{"num_hidden_layers": 10, "num_attention_heads": 5, "vocab_size": 6969, "norm_place": "pre", "norm_eps": 1e-05, "qk_norm": false, "init_std_down": 0.00511, "warmup_steps": 548, "schedule": "wsd", "decay_shape": "linear", "train_tokens": 609200000}
Each number is 128 + 32 x the weight over its row's rms, rounded and kept within 0 to 255. Layers, rows and columns count from 0. Numbers have three digits each. The size before them is the row's rms in percent of the matrix's.

# gate: layer 2 MLP gate, 832x320, rms 0.0353, rows 279-307, columns 0-159
# up: layer 2 MLP up, 832x320, rms 0.0348, rows 279-306, columns 0-159
# down: layer 2 MLP down (transposed), 832x320, rms 0.0325, rows 279-306, columns 0-159
gate279 099:127100131145105090055131064121152160129175144189191160174131129124117105057115165096171123149107133194085102101136088162121030185114155135150118137151162139103130084105111111106092160148128121135149124174128179097169128152136126152119184134119140112148142143127100115110138137202080159153157161138116055050139096135136126134138134143091179170215105175169069110140125105122170184181144188128109113179139161102098102092130135128128166095194078174131122155127102094078135111133116072
up279 095:119108122143075111163161159143086107123114117104103121155106128116090117126068120087165115101177131194117123112087135113144153139125222152150161198153102073157149101110076145114111106132117115081100161143162118125158113117145138162144148086102145114170121131132133109126121156147155145235114083152140119090142130134149191110144058148104103149109125139190117075105196163139115138076109145138164127119116120154098112078090090107089112134157171092112108123102122112075159134137134129
down279 101:128103128154128117042123081089164128117170164178153147187132030119129109086165162108103138120066164160102141105213078089132087178127161149164067106132129154157115123176142107110105146181115151106128124176125144057142133106125106142150191092139127127089135081156070085142126115171121145091120131095154118039058122170137126131101154067093145144185093165143107094119164114097174163080122156118070155143177178147144130107153129110143139116141086150093146068156109101123100072158144096
gate280 114:142104135169121137123137173101081145168122081144126151086135106110164136121129130137158145095134116121078123126107147124144158155129128149110152147115151117147086071187102152098107157157134140146086141125127128143096185105177087126101114122113094171099126172162075157143157145061186165144108121087069126131084079075122058074147091111125196136092148159178144097135129137122088157152184148194119172108151124120177201111102101175189118155202144131125178106135123116164118128141131068
up280 121:138092153048059125154113115094165093115183118110109118116140096133166055150109164097053090166132109106114160162133158133117138077143173076213107077159115185127120143078161143148143081154170154132130088143137141104105095092146132104132111115161086126112161124143143171150106119153122118088101111189120184152146143141133139140133179088132116144141111093151051150113067083122180181096105172078118128131129104155123100104121143082167126106127160147102126094115113112160163127137108182
down280 103:058183127080105140134121120091119119078131151149137184125122140123140071087171139128092144146104205096093103139189142122144121129111157104183108072144156091255142126098109141094109117114131165160091121112153121110088097143163176153164159118202134120138146092083090105139113129129104141137109108106137138127163131112161128133116089127109110160156122083170075099124089104115134145174141112147139125124145162196188137085161144093144144111158166124066107078107134074150074177153120131
gate281 095:151116127126084156133106117132115123160136184200118187135085180144129124136148074157092109115099130179124140116189108124195134131056144147097104138110221133078145102109113167123090072179079144190088180135101099134130170109132121080160106215158148084145093139162157137161114106125165112100214115100102082150195099169128122110142116193106123206123151082138109130145084141108195164108135136099120117199189105139066151158098152111186089109114105134135156149119100196089135117135173187
up281 095:153125104092131150100118097217085138179152124102132120076138148124063144110110100112146130151145137137087096141149155171153201110176119121172161161164120106135137133079194107155176060140148130151136115122103133179173136158171150171065065142130104147151069098100147081132155116145165107132113080116168102117061196111143061151133146121150103083168099138192201157115138127155154144071114114147141121161063141162110145156090114170098134171112117144141082104159084109139115126132123108
down281 097:117122163173128136132128164074151106091127110113098137163132118099196078200122151169146118148113100152166139097135094095103049124111149124128083116110153120111134113117068124109068186129106128114137133112131123082140128125096098111167204109131138141044184154116112170150104127156093145126114160140142124134175041174072139129131118138163148163134139153070088098146118132089109093168147130117117164122179153123124097095145145104107099124132128161129160153127154176128182078104169136
gate282 107:158120089161186135120130149063085105161114059122162087093107185107103166078141122139177084152095157156118136161153128190123153083141171169128150174125124124094113113134116149058123096156126186123122088144155058183101179153129122152113136093117040120134152171136172168148177136047152158155184131124084081139104111133095151088079113118153108164129170159135059124183101123138111094163106123109114131115125146137109152174090149194154129139163181117125195114158117163147088138095199146
up282 102:116105102137134169139127120125147135173132122178126135084209093113138084109129127123135171105077146107183126105168168157086234172106114083129165167190172072103127037115123088171122115166135096098175136134143147095102125131126108153110162166100120055086108150130165052124071137071122116139153034131138118156113164182150152126148125120152126155127152133153149119065060166195097132080099111055115126070148103112040080137075123076104090152114106149095087141143123109141165155102142147
down282 106:163130087188139124106114118108105111051104137082105160160081166137129170103089142194115072150162092146117175113119104129166033148119120154145110145076099124122109166079149106111130147086179109109098085131122090166186098104128128057158137110170087171156124130120117158100132139151154157137162196133074157138124090081079148121091154120097167092105131089088095123188122091095214107172095128160147115164093099111145178099159142146128142134126127092167188133095151137081106107170089145
gate283 098:132107117121144145127116113131192152101156118167136159107109101096125087115141121151169090109087082140146122178173115095117171108102068108105117128105126170091174165113158087144053113161125121128165136108070123086109161098139114094157152124154115120108122120088175122137124145102115154150149152163132067112111140098049168116077168074109134154113156131164089127140160090109117139077148140150127095057120092113145096154069119106151149248186115095172144122183085123192100070179097094
up283 097:142118134162109114066225124057129114132158079154054102157103082101137090132153132192143096164082107109103179123119062178133016114192143212134136151153145131114131125105104090113102189147149105120150106130115155131166084113063072141162150146102170157083168143115164123097094140144110149144134126104072112117147094146112095211132149070127108190182112190181173140093127141132127058145128126162161178106103170109112081106125191141096154128131115163052141111176109066162137122194120119
down283 103:135089179125120149161076168145131111099084203138217140084144180136125153145120137106081109065138095161170116128140127112133201109054141073096110075165124147150089169146154136132149105125114158146137141123098142123107158196176164104109085100127063066168121110140140147137150121099104120149104089115156128147129148070135164089164077115165131093121114053102111112172149076109132145100079133119085098163118067118148132181138051106162109157124140099239108172119112161104096108106131165
gate284 095:130163117199139089093143106076136069100158153150130121113130120143164144116158152135119122124155078106133134056051095119140077111151127098105091094120157161135084069101123065138134126137160130178084125195096137142151132126102101103150138132128134102144101195143116100148091103139112085092129131140146122113152163154134120086123112170154137127134165143118107147063124190129117130144137167125112191123174097121137155174129172111165088186176084177190124141144131147151130128174198168
up284 098:136127117075120173171166142171130163154084123083082107080076118160117101128120157083129173116153173118099142175080062096103121169146126179080155108142076151146133170076106146114186216133117132075062170113123132165123075167104122116123087125128137202134099083112120174073107128087165158089108117193096171163150177101146145162140089109124159059077081154171089131144174100119119089168166074130182136120053135124121099111162102120082140140086115066117065123130133088176128103097095072
down284 090:103177135124173095088074082107146139062144134151071136150072122090112111165158172167093140124144107101096128122081061159122084159154124156146111105154149133162073064079122105094130145143119177134090107129096135129110140132133125118148143123144173139119138166113101098160106101189096116109118162155142157091202120109170125105139122123143110139125155172156098124123139186110099097104160127111112190091107172112166107169163161086100112165131112135178129151122102144133117168158144146
gate285 093:087153137076109138141143087119100145169148120178126122136103076125138106128128146136103143100198187181142132122106122089063145175160133080151116151117132152154172128115171116186155108145047106139102096056118093103088160134103133142115149124192119075185121079091148112123153130138125120117086115122065171069078188109122080101149140095124109126134141159174151098125122124096158101104156168137139123140084099181107114095116146091145110142133156086106090110171106104121112088100159150
up285 097:060163109095187120124096098139163167099111142074122113097160099101132104073122150098137154048171159128066107064067159168095106122157154082136136119136159163195137164095140112110137098127148202174136150064164163126067160138087123149100197085140129089134128080106108120111126087105156114099072098142085210124094162097116122108128126146089157119139096073119082114145163144118107142124165161176147109183113123156137112064140133123120153130109099103135108133127155085164104129073147129
down285 099:121095182131144116122120093141097114153132134190145102129138054161135126143134149128109159116186143159130127133107158129085102142149095078130116160104065160071201188129115106183185142077022085116090112071160125167110167074104143123135154118178126113139109077117186151121134123179121118086148142065084123093127127148112100138120128095172087153126196131159161129116083099094151127123161122153182107094077055126106126132133176087160100161122163077111165080172106135109122067102144161
gate286 096:144166150069125186179089145139151089141168147141137217102137109147162159148190143100092128155132070146116152123108151111174168095151128069161139134176109114098136116118060126155075182132167165144129191137119110109143076086122108169140158209115063086132079137099135084132096097184110173175146140119101132162085168144040104121171138163101095092089158083170161154087125133152095160072118124115127071138133134155159157097139098161153071106099127173146133133160113179103142152178163086
up286 092:160069191136053121126130134153107138131155126126152102125110174127149114122113100182114083095113164132098094174171165101154164135105095144175087082139089139119158104147104146112130120122107135155133127114147151186166100084083144164136111096071102195128154138128119128138189108144167168175148148121166127175210200076116122077130111103157167173143125121118089054209125155126111080125116131104160132145118096084119097065155118077068148101117123110163101133198064101114103099103149096
down286 098:096114106157180118139168080113158112113097134118090152155115117130088129123135115126134135115132130070110133094130154107063059168151120148108174143108148125153122118103157153141142126084162144109074100167150110099065168192158108123097162106123157079101121119142107178083076145098137112046102125126103117091113100193121182138049091143121092024088087100113141173093146067076165183156123121140074113115141142133122172209104163153141100179156149171101119111045155094159145141111132145
gate287 094:122117156141109117135170106112093117162130168151112124132091120108106098104086176135148115079114146140137111118154165129131067172171138130199120147176072081117166146182186148121155126129124123135070154144147134120178087135102193177097144143116167206111153109152170109100117146145190172147124086114129127085173112120098067148131126167098135139152053080147108136143120136092119125128111122138146144134086104085088115149157111135141162085188153096172141156154110147153171096143102132
up287 097:134087127134123111119154128108107126136151205124197113144103118158142136123107098078085168133131142120087085161170156115142169132115157095121075136140162142083167115171114164126130121206106140162121131154073089144100057094191144117157136156139125137167169135122138123118082095101191200179170142124150126182105122103100155120061122164181151130159123089129075152103108132091109153111101145142173086102157169127107139084129151126152105106094173131127127124090076131133165103112119117
down287 102:132138122149097123167070176138141120087124156093150148134146133146123164153101048098121135135086099108078146090090131102176167097101150127075139132126158200140144114133092138110077057146117162125139079122058071119088138103156084132217114076148081082128126166105123165143113086121109115135161155147138136157059100123131162121102176144222144127128126131104149108120137158137126121081163123114147170146159172143158152108121185111084144144052129154074116107054155146100150158080146125
gate288 099:175082133130166123133119158067106133158164099137171158126161132142120140165111114125108079155056131133174142130126159149148160154121135102141159122078172179098151096149172089153139094126075148176097105108164084131119151116132140147133081129047070117087055147189126186144124136137095125102090149132133168110133101146125148083127121112139137118089128146120177143165131100115140183119161120064107154099111147101131159165072153083141133103105118089215102150204137116183118134118066128
up288 103:124165107148111140162058121156079119113133131131163152145093161172090073195085126080108149149126123129069122120099182134156100153103048167100138164031119135126129079157181101097138111141134101158089132111115110138156190122119163113084044129081146105090067111105154173122131097130104108185089155143155125126105167125119083100096064049171130087087095184082128166146130118121086138147094117157093139103118113096123205142127114115173109147116135070156063147158117131162217145104108176
down288 102:173120117069118064153126108185164152188100122085156152098160087094181142133082101209139093103165149173133137100165127151094175098126129087128081119114106163154053132160106141131143130089074126117083145121156135151158159100128096130164117114101191140142119167141111120122107140064188124104134151125174089150095107163125157135085104160145136141105155136157118122182154146157062116114129092098097173132114126151136137149094157161150097093082157151147164206111111116159112169118113113
gate289 103:107103107143082122156168070116174093094206096141105157149104140162129107100124164058138133121121145101128090084135150104099132141138156091145121110119125067110169128108123150123179115147083106100153174163155112138174131114123083133112122129117141116105135172117146125131098112131122186113135105183147133109023187153116132081105185124098158111128099059124147186136147146077063143161093108144159143163080159130123126117144130147105098146067107136140049024147130125150171143073104159
up289 097:174115108154128177133108129106135139136103176135127140148163134133110143136097094168170088154152140145169144115128153165078027138103120199159119087077110150149085171129112174077167162122122166145187210129109102115196212165136074084093121222067151117139116122154156176077184127117068093179107115070126110108139098115143147125142146122148115130114124161173113140176144122110079125171135157134058112172146106144124057211169087092126153163135127093098145141080150153111103133174196072
down289 099:128181162125059135069100141116178085131143132115127142099159177111197153133176192076125170146059148153109075121102125088168104102116114080135120116146089114179149125108120173110156154091095096121112157148116097160117145066100093212156162083132084114081114149070118114107167113088105195161142132146131080094108131113072138142109174123148102193136122117142134142099157169095064118103123084120164119124101158130084195072081132129139087148103131105149080154131113194102126108112175102
gate290 105:111155117155154068132094136098160137066138084094157145128110118104126151143137117053104043116124153100123156088143121143089113105181178123111128096133115079159065094111133131087113184121171141105154091152187128133065201087142123180150125142085146106133065171124152120077123122118169107126128158127116049133069109163116165134118151154095163105105120176124083133164141127122107103187145093152141101171131139149115169131126101192197157156129144102091165129109140154152096143132107128
up290 107:115136142170173133107099131149134176149075142159112183075152072119130078190170125143097119158093104133151220138153089105099187199212176167111097132090067159133126105119075111128121166106107086145129130151158077120107145107114132167130126146126090092164124103082139111133126112144117120135153087082126130115105171147144134154133109076134125151088158130134129110120095138135179118132140146141146135119160177173140097135141129119149124095110115099108105150146059086166107107175138152
down290 106:104141174115110117142070120161105136124169137117179111084093127147096137141177058146103168189112152112175155096099105078145121135094114125149123170141114127124192152204122078147150120129103142146164090168107178148092110145086173127121021137127124184122125117108077126191103036202124148175096102137134137134174157151100109095159130134093118114140109092119093137087188132113105072156156156137153164106120102111135115145155142059114121141128150126133076095111157062103175063089137137
gate291 141:141141146097138159129087112158127100134167122093095153077086055071172082111138190076145181082079109140147132082138087168134120111108108108090126101169128134151135097070125166131112184141110109101100170183158173158168122111135121166152138168097112126108135133121095089077128155139081127091084081125075119112122113113103111144100146182109161139113115128193141125103107224100145098201189164180135108152137139101153122162089150118139127165107045085136128115193155101144144150123141082
up291 172:129090180102095132120065159133181110097184148098110141119083082094182139096156113140129172154068104075188141150178126115114144098194093141120105104110131148135116104105129149174107171172098080119118127177149153130192085100140112119175133193132101120188096156119088116074140152145140148088115092086062113127115135115085155115073141174146111144171182153163176111145133139082159082118135187147174108078115152149186157165084138102150129160135071108167131128124089109123142129119132128
down291 137:095088169143108137107135160136142129151136071126140103142121128123179143140115090155127154140127109127176145160152115173136156150094163112086097110129126127052121080116142135121172166170149137200204111146162131139080100076132111133103132118091150192154113187108169129118144118077169133120129124147120111135083204092167129124204102112125109125120121107074136113154155132142073126132087112160147160096103170169189225090062103138164165124101119118142153145082080151152142138102111168
gate292 102:079097106074114148130110129071076097106112110087151095073077109135077100134144140143160174155108125137108145185167123100113146073176150124098124159171137120138119125062173122092137070115152148103132090179141130150086151124190114092118178083186098180155088147126115108137102067133146158163192133127176127167113130136100166098148054101133117145134156099104037160148085073141110109081101114085113112114106150096150075190150185126164133141171124149126124104122145119113118150095151133
up292 098:160131109108113078194209125111100102149137140127166102146118151126166188079121076101144118107215080129123069173080132106105130109106159147165104093083134126113123157136140201099144119162104155149166068148132174122064133043129106176122103110117148168144161158131209110092178154148155147165130169187120126148100149119160143126124184047114134116135099190066135061085118110106138129172129145082137115168098084174141176136067101117126099123037144082146135134123169118162167098149122130
down292 097:110164101172142196082076129105162098151182163141096154072157090102127108161109148114135144161070121148136170141148126138137139157173110135105161156161155113135161140149133081108097120089140085120108178147046099143183131180151180099145152122158112096119075102146081090130079137155121153073113136103123134161151107142078096107131076171154142114133154108167114194177146149149121126107142113143119127090133141085140080148175115168138135108181100191149157115138099187081087198122130112
gate293 088:093112211130168109121118094143155144105141136193127120111128148115113137140092173065126141145068101120124169102086170095109094111150164118157141075091111100112143089071124133224123105126100087098092203108167085099173165086155098133153128124062153114166137150092137187113139137142162117127161094143155153212164156113095114112115117131167141136083139109143142177140134172120157149145121115135122089116151144149095155115103167144133100161113088101128079155150138148076114126082143177
up293 091:176166105168129180182144071163078155078121140153157150154097203184106129144102092105142173164184164118103075099142170119112106091084137182149065096104126140126159072170106094161080126093101119146116144127184209186177114089127149158156145130137067105138152113170114173164063097140172194153083065087141130138137138135105081168108154072095173140136094138154147143153130128099129131113111124171147144133122126161119110107126159114137130126078143172125133144112112136164137120144182105
down293 091:108059100159124134157109180124176115170106132142134113123153106129140174067124121106134081105086106081145100160140111140134157153106107079066106158058144082069126154104147165094153134161153160091162125119141070120113182213108118158070122128158177130062124135063123104089129127096132092106184163164108131152136133102148143099126098194106109144137169134079139102082117168122117118100149110117111137152124136119100098154148099082123162139172150126147119129127140133114137177078115145
gate294 112:203106093113146138154104161106143137146088110143110155168221141182170194101080108120177117065136141028071123147116129156129047155086110121090112109127132149131131110156168090185093140136171135155098114123081141132138103148166119147091146133078163161072162100124123094155120146072197158091159202122095086084013076161130155151124160158094124158190122100124134117147107096117062147116102142137164152147166104115154113099132087139157134100179140117120151179101142127142142095127123131
up294 102:138135076149129134089116091165137149128166145155129121098141154128126104143105117060156233098123070130149111101148142123154127188109127172221098087115095068124104145138168093142101141126144101102123175140116154075191163120154125107103152111091173146171155143142121095015109142133072150146103143132091166085107163130134122195133038162116114131142097147142112085131108152131113083174175139134109104120140155168140164161147150182167091150175114179111097094136129110138158120121083096
down294 108:138158097127139132170134193131075105184057064115088159160173107100114159160115073114121051103164117166072151101110140151067166063103141142094099194146124157154137072107097137094152131082138152107108061182122127152126162136152095144130087157126124125105055146126155122185119152140158114117164097125128151195172099133108141105055157072125149118111102097170112187115132132175130123047093097117228101091140082072138130165111123121137126185115098121131166123148179196124113112098115125
gate295 093:154150119128159145128141119205188153137153125170100148148099088121148078097129160146065098169085104115150136133148133108117126136168115130078101160121162146087113082131100097180111110148060144194148192158110174080147105120163084138138171156141080107127145138090122128206180116119098141090140115135130165166127131171150155151101155197159108173169082109163175111102129051127133200101133173141142076117108114203120107118170100089110163113155130125137106166097113151122137118171107113
up295 096:094140118150163157145131132115118171087117112126146131100101158114108104137141124064132159125125110153139148160130128154148142148127159148188097114111127139103064104150158159127125170158147107118215089136131123149148106111160128141114117129135143097117155164145186101083192130126068191061150101088060112156167164082107109140146110134137160124144210138127067255126150191110138131109124080183168114094091121165194174115177181151080119161126141139140108157144139114110133127181137137
down295 095:137113132087138072095138146156128121165157139118104104132187091129168130142111119180089171144098109092109127112115110158098150066163070068144136136101120170132162152115097114109120110098142202150073134086134126119119135123077170110160124141148117159135111077092080143148046147096158082171143114175243124072135104149158116124116108083164098118141073098089114065147129102148067124120146145084129119130141140080090089117101103085115162114162142140109143078139114120203160159119112104
gate296 094:101133143146132193094093089102130115209199157137095125134159140119085096133126109090064163130175084179155173112137116133157122124122178067098136129104107190150107110073129199162134112156135185146145143145145086110122184092143147100083110141159105076117077078198095117142093131128100106153080142116116131093106073123108158184205129163103093135054073134104195131158137134135107115136180135119126140117072097115190143142094090152159182161080091139111107117128102164140133120114144120
up296 088:122153148145132078104200126177150163154082172138094164138132186170167074133132103129176156140193152123112075127151138157149092161119111112066123135134118107132163087142146102123098168122108060128160123140094149134145147132135136157143077132117178160068183158112129037129165166088141122191126116115148176177137130150130114123090101090086083138178096120119121110069162070155087134088121112126187162144123093115151116075136112110081115104189078119151080150120091115125118073113123122
down296 091:122138116120071124146150123096084156137124135169073114123130127114125209106126095179107164092122136120102133108162180114125136160077154090131117102184128192103076114106101102126158110091116152154088162134120172100168087154151106141112121096116093118157131090174116102157122070163129179083173133162073127129122134192067158124094116162109113108143102132144125183138121131140154166111151131151159133125152095077145109171094172072121152095110173115142129138088117134091148194150219117
gate297 110:152135186119142171088151109114097185117147163117115127190185117100159098113060140158170128200110117141152130139158143090077139137153115165192125093130126139121134106166191102076124139141124103132128157098109138116134174182110114083086156106096192152182132153119128121145147151067100092136124158133107131163165150106143096121134191161111117125137160088103159166171155127124098155153162109147106105162150177133138130136172120116129163147133082134098096126072148070124110130131088171
up297 117:154105130123064143095103105155150096082169132165168097041083144158128172136113153078129166050103111092081168080137134173139177168102152151147162101134191134122101137104190143102107087133178124174134096145097179092127090176111147145149100081141071117112094145120056148161130122144126088151079117113145111114124139165101160134112102154122176143178087128120148115101114170117144133115141112120154139118141123005159134146091086155179127162100164052135165111131184132146124154066101145
down297 117:117174145148153109090130068055130152106134185143134145135153076097144104111151145210138138137129156193145183142147113137134110167156153106172082097141169176129124116197166199106069123141172158138073130120103122166127145170118152153150138139196146139131118120143122099154195123099089115113180131136127176133108175158155100138191097086094128122153150148109123143125156115106130096125170142156133111098095132131178106153135133091087150134112123127101070130165153081178111099169143085
gate298 101:113084129108156104168174114096160145065124137161131129098154159097147134136140151157158132138114082164098079149168104108090189110115172129163148085127139162148118102110146123110177137145140137160092106172149209161124165129132138091146139120170085158128099098199100105142099184132114190117147150199115093108094101106155118162140143084127140105137125145138113121112087131094135108128134136055117112178103153144131152144049116097100140165125132120113131136141126065154112176175075106
up298 103:139084159093146097136101079155166118120177168148151108102129141114095193130105095156145159141147109137116182111148109084108164106124148140155118125098142124079139147084133113142176115144088154156107185179162137113154166112100103076104161111085147188149105095170126138175094090176075136135178194096139124111140134172107136167090079114135150123116162139139113149099110126078151054163131116098184069167131186120138095123071158152111110107144176159184137102150091150111167133120077088
down298 104:164133125115098131142127113171082078143137131099094097127092064171110165128123094112103156099148178086121197084093124138168054162144113120103126101199110103125141159125124132160115086152148082127163154108112087077123119108124094163103152127089164110125185095090141186120128079149166070131146107079167170155152114154148139138139150139142119129067155126100125146168107111166130114160133143143101091142161200140162093122176172159148109106153128154162154113114089162102124104095172139
gate299 099:135131089079134120116173113149155119091162083052133170123125136123193118111107108116118121141110125137129077226111149149133073083143124148149128124120093053128151156171110098140136106137191150154195088081138121112135197118099117131181083120132099136152175195108148097149122110131108138182050149103149136144119197118154149128117174091150153166187135139067150101124118084149127087124175115099072108136065157147116151119131119112163124154108195143100089084173124118142102112160129179
up299 098:184096120117085109112139127117157136175158114091168086123193127088063190124108099123141052104082167141029074099151129158066123145101101107145109136121139126121135162114114097136150173184138072072154088092186125177076132147172158146138116106155178120065151103126160102140132162081166168116150079149113111089107161115084118056107080122187137131164098096103158084161158118107151120176117122166110117089111134135165174117083133126157103099143132177184169125124102035093128105095139139
down299 100:062214105098134084129109137151158127074087115177181174087131159153157165118127120146112181119113096127171160155129091089092064174106154161107086143143144202130088192110136153141100067116087161159077153166109137107109138189145065109134130173099070170185093103104085137128111132145070069104142154107104131156149128121136162188118125107150128180113178081198143088132096188151143136063121169110115127165098099117108103144182154120119130158184105114093133099145183138164099172104131114
gate300 090:110195142074097088129124109075177135085153101076128105124158120108117111115140126101106135084083103150088146129125122144092155078064147092076168195157145100140097117136091140150169141168184146167147161105181097156127149088112104134086132184126153216166168154140128135121098094172088157084098111177113169117141144125110113141142155103105108147126120070145154087146116126065119135172154097152099110152089174169118155142096169099129162111162106063147132141143125096129150117124080118
up300 093:168104069185160152122157173178102140161121166129129127137144149100160122129113163126154106158119114156146086128111111168144130177096104118142184098115084158128173133124168089090151187087131119084107129138090166097085151186116151170157091026104162095061145161137155132144134147103159127187107137143161068138095134120153160150162155172151171094200119139127099152141140165240125184156119146152107137143168099086156149101128072159155131183092096169173160136138155132129076170092176121
down300 097:168109093123153126107148168126177129131112151139159092128143153106152102166130140117070097176114104203115142150121118149106188144086153084081149102150098120122109098108105155082160163115177141126123133146167155125097153179125137164141059079124120125104153131091097145126096114134159143099094070197153105091081173107101133150177098161134126098183094110193076093109114173133101146164135067128085148152115116150128148125127112167212179138120112151168147153110148139143053190136123174
gate301 097:140101097125145140103135099146104107114166133100105109092145160154077126090135105115142166199111104145095101187155162076101081157118148110126140130143106091087148122130092144157119082167166122227157148164160148139141084100135090138117092223126111153120121148103115111111110058134163161204095075124109099140140128060129130124175167152155094166125079088057108120120135139177101080125131163139090074136137103173116152180134127138061103131157164146172133097124092110090149111161104128
up301 097:105116120156152146182176151102128147131126076145171171125134104178122108144106177172148079104090134125176100101106141126099099109112130139150214127101134165134154132147133073126107146180070226133140131136100118133204166185116127153076120139142150152132159128153154149152127154128127128156114103136180123174115048083135097099087144114109043134130144110067191093088099093177063144187117196137093153131154126116098106166159124134132129150152136116083111126136113094123134168152117113
down301 100:131177117178138153141087132111101111104155132102089104109146155098135141129119119081104162152101091092100173195124113091129140143198119102121080124196122078129113130066088167094138118109213039148177089149146128182083099067081119156160151194119155149130078173061129104113148099159133189139102101154086135093107180133176147118171153144150154183126123151130109187152138176123155105091147096120054158141107117194144179066082077122101092127078134126207154129122136141117111104158148160
gate302 097:089125062116181076093164077116121146096164087091122105094168169209164140066165117075135090161115102123125112130172084157087072113164131109121140102157118073142132142097118134101172140160158120171146079121136094102078129117111119165039130183080105156158158126160159115085105085148099152101143117147142094154151164105156137153148137093116124146194107071119108155132109121109094160137200171100123072136134129103151165115151155180129083105077140131114134121132155154143113132062111129
up302 100:151197116160129146152116137128054059055094145091134135145105068107158104147128158101140135118130137098124154165075091101122126144122142032101110120073099189146131164101131110147142108076173170126106200155123112178119098179113141129112094111158174157182141136136145069155162141144185133130176135147123155077138069113120132109181101129135116080109148140147106109138128193110112106089131147143110206116123097186118081126148121134128133126169157158082092108130162210152221122145181096
down302 089:110133135133093087117103178092029140032182131055127117070171145126171149104128160074139136141063106121105117117160103116077115114121113121116104079114130106176128094108112132151135105166179145151148148168170088098103101086145147153118132146098109200092122151150158083128127117149182159145129132161086089113129136127088101106158154155149172158145122108087106139122147118108079111130131114112093080101146120156126162076116166135162079111097181100131152134111176168109153128121141108
gate303 094:154017118155168124117071138110104127135162112160122156088141105114071115055109161164164168140127114131109103109154083110073144166119133163136125093108147156088159177103117049160104125154050102146160090131111112091146114071161101157175190118055099078114100144086156144108182114108107128140147111159092113095079154088106178136104121144136127151096156145140166102156106145111117109082098126127100146081112161143160107151102118093113109139118163100141054090089085080119087137075173100
up303 094:129129077121151135143124124153075095170115093171115159095133127099140133107168096118121081093101123125137142154141127122179114092122158174156160128147137134136163109206126162108105070123098149124134144141155152127159201149133106062112161170137159171156111148189157195129149120130155129135142138097101132029079171084132126137208107078140108190158128106111121099108099164086111080168124117071124107135127053118144103097157160143180160138165102112090092162130103181168151079138126096
down303 096:086131142150093130069162138069155132100154119100116162169116097134092129138073161197115159170113116140093141083110129120077160130151069053097086136086090153131106119079116104176192185110116140101114108135101135070133091121151134199121080130146141128100155069080104077105106152155085171129122102133126125167159048159141069111086166159132136108102114187151139161118133143136112145145177156135132168110056175127136172166081137122077102098104102148152203136142104103105111153070118138
gate304 113:082123123158095139097154108151091139088108134168132147133205155200125148159065131124137143154169146126134114132180168095166167142191138113150140162069131142136167131171145083078126106068053127132149166127141146165100137167095151105119107133108155093070129150144113121095075173124050097158124174158174111159145157122155131133097088068097096077112126133094158147098155133166144119081103086058084171134171115136098103088101123141113120123121130130149089186114111141153161152159080095
up304 113:097136088079096074159119149195136177124107150118183146146123162104177074149089119135191174086148139173132077158133156092114165188113151065131106084112123111144158157193175168132140095103090138108127146111131155135109176120127106061093082140098155107120128150154146165097095164138083098113125117123192144186162176115134120141200070128123080137177125132105158145093142107155079122047120085105041110155163112072090121096093107107132081178113133134143045145102141115144158097123078155
down304 109:108111137173172118125145114110156162156158084141152054110124104140138145106155125132090194158116123126141214122133131152108170099066174094091128149125160129084046098111100118103128184102170129191109119127200179152144120113129080160151143092074100206148141145193158130155093104109116135120146159154097155119105136140107147124153153094123100149097138146137108131169164135101060116144138159119102059084082196161121191127144161126096093108115108095041214104134073150121131174099087147
gate305 101:188126157157087161094188116090209145125118159140105196105112141153138151092162133173108150126173219102115118145111153124165119138115147138071114172130115138182110143185139149098068146153076093192101116126086165125201097179132104119117142154161100132173137147070146133121157147098141137136135131108104099127171121118107169156060120092096116137158090150173132117129173142144099111140186114132123143143063084181142144102103098150121139133155151085094149109169099158096156064166157108
up305 106:153128150120117101122125112190190182167109154092096125143157147168062177065180130159122119115116090130150136109093105085182080179122198157119105156129118159128118181098179136149087166074087136137106155187067105152152091110141108131079200167096098124161112083137084114089061129115104143147130143162065139065087063196109124106095106134160114079103156119146078075128123148147135137109089157072156190147173111159084118168109146162123070148139082087131100158142138167178094116174095124
down305 103:161167125167182153120103150139102091103089195116082087128138099144094182080082129101182151108126119119094084176116135110102183143140129096126149134121110097188133111083100137103194146100067146154193146158147097166071188139084168145136131105079141169191083078142138140169121117132098107081097183146219067152110135174090112128092145113106184130110097124164170167086168095089156125155118118157069144102089098130142188184176144088137142190053135129193149129095157143088140083098150153
gate306 094:120147120131207138112110124127087168116139090150090170110110170082173087137152080118098064168071159105123148146203165171134170128174075180146138109165167101101166178160151076130121142059148124115098092111168116149114183145126165156163118134100129123177083114116149136154169139121144056128141118152143130083174127106211085106130190100146114165136132097135137113154059113166133158108125133119176108158113122129141140125156121086122147080072100165131128077090090155083117132101149142
up306 092:174150161134144105128158115191130133144090114076100135187151147130132149149136079155143160136127160117170162163084107124134100183100155133113162160108176141138255126190169119162202120085082171140123139147088151125177175122140185118097125119156179152194114131082154127147086086076106188136099100098137163124123159104126091112108094147122080137075174080119168116128134185104108181117124133132147138116161131151098109083106156073174121072170140130196162173141149140146126107100149148
down306 095:086147134108103100115149131048101131088166172144147141135101113045095096116133130103110127135104096167076094162136135155097117141178124123148127126164067145155015092127056171150069152151128105129124128123122100118084138132100085131158145138078059111068114158118081131126182132164129120148209134112055096134161100133111133135169153118138144114151155126154113118125116099115179062094127130118086148116099096141173151131126096160062117110131135112093104132146136139093139128125121129
gate307 098:131093116108068091150151146140100110143182141092163107123112153144108133103153123154151180075081064125082151143168133104176134137149132134073163083142080147111128096120113121129102160171146105136149079164153139108138117092173117105109170092130133165182122121120112103118112104117157132184106124118082063118114128120105175164080048117141099150090069123099143135160103166155174090138146160129160115096101211149194100212218145120145121135060103091086158099140088119109137114168141109